From a checkpoint of a small transformer trained on Wikipedia: 13 layers, width 64.
Each number is 500 + 40 x the weight over its row's rms, rounded and kept within 0 to 999. Layers, rows and columns count from 0. Numbers have three digits each. The size before them is the row's rms in percent of the matrix's.

# layer 10 MLP down, 64x256, rms 0.161, rows 49-63, columns 64-127
087:458528493542585510558520514514491468512556511498502488524557521496471507554512535508504478539457516495487452555442474419531520427485544534526476587532449465506505480479509477501504454522529520
103:501505539369529525468531542494499494536571504527503560458572532510493493461495489477531550450460481473501496422530519561535498567514481475469530499483487502512462492488547530507494454553521469
099:459471472502543439492541437522433482534465564446488450447417523407448561489490508519473502500514465532513588419452473551482536461478477470532452505433512488521496489486540570481466431534543542
103:497495529481480498475498563410558515541487505477512508540490504465502466508462504436450548494544520469506582480512581524480442611445497478564504509585476531478436463549442548486530509426494528
106:507517517479545606531472452497516457453525444499436526555508488488482470456461562511451602455519543555476513470505449487547599493406538479548498360501473532503476522536456443543534494577489497
091:521509515463366556553526513482552488520445465464539457517551479506535517444513546500532447480435439513616551502426377509594551543481523529471497495475501511489509486577521422491537561478500504
104:520539534467417511437540480496448500498554462511484535546525508460515471502429482458488490503556478504581485497515488444466467503600542477498513531474509459533537447468450459531451484511535444
098:469470500434507462488529437497484494521539474437504497489475501490544504531493485466501497485498503508453540547535489440532429488514446432497540607522501456405499523449495529465486439557479469
099:561511590511586506499553500528514458516541528571562480462499473515433500555522497532460504571541573470424503516463458515557459552440538507492563537512466547502426486598517533510419497510494536
109:535505519486411517522523475533468530478543520516430566481455528514552523572572524558486525499507518512508483526500507480472486446522440499572468483467472524521456532506525534517467537470481399
103:509495529544523512478516481518557513575531477572536473522470469582560459508523525530455534494479552422541551465475532503498473506447567471441498449505489564539513529590471493492546486523479529
090:446475496472529498450495523478498496469466497404465490513523550502499491486438518464493511483471471517509601500495600488505559485544526506496484469479520436539585483419426530468537547529432506
093:510536476492536536510507502506517522512477510472468528525487537497451475538488460489423488592509498550430431556518466523437522488553538505526452488428504513413474556555496481473503421492473488
089:492419458488547434511550498463510432515503472457482508521493469529497553499479482483507515432497458475479472525439516544418543394469408526475528505490534517568501498484516504487540423457488492
095:466504495458504538543485482448492513477550478523541490539482531482482466468466504560561519454477495492541501529509540397464555478448408495518440518505469533460529645486486469502500541455453423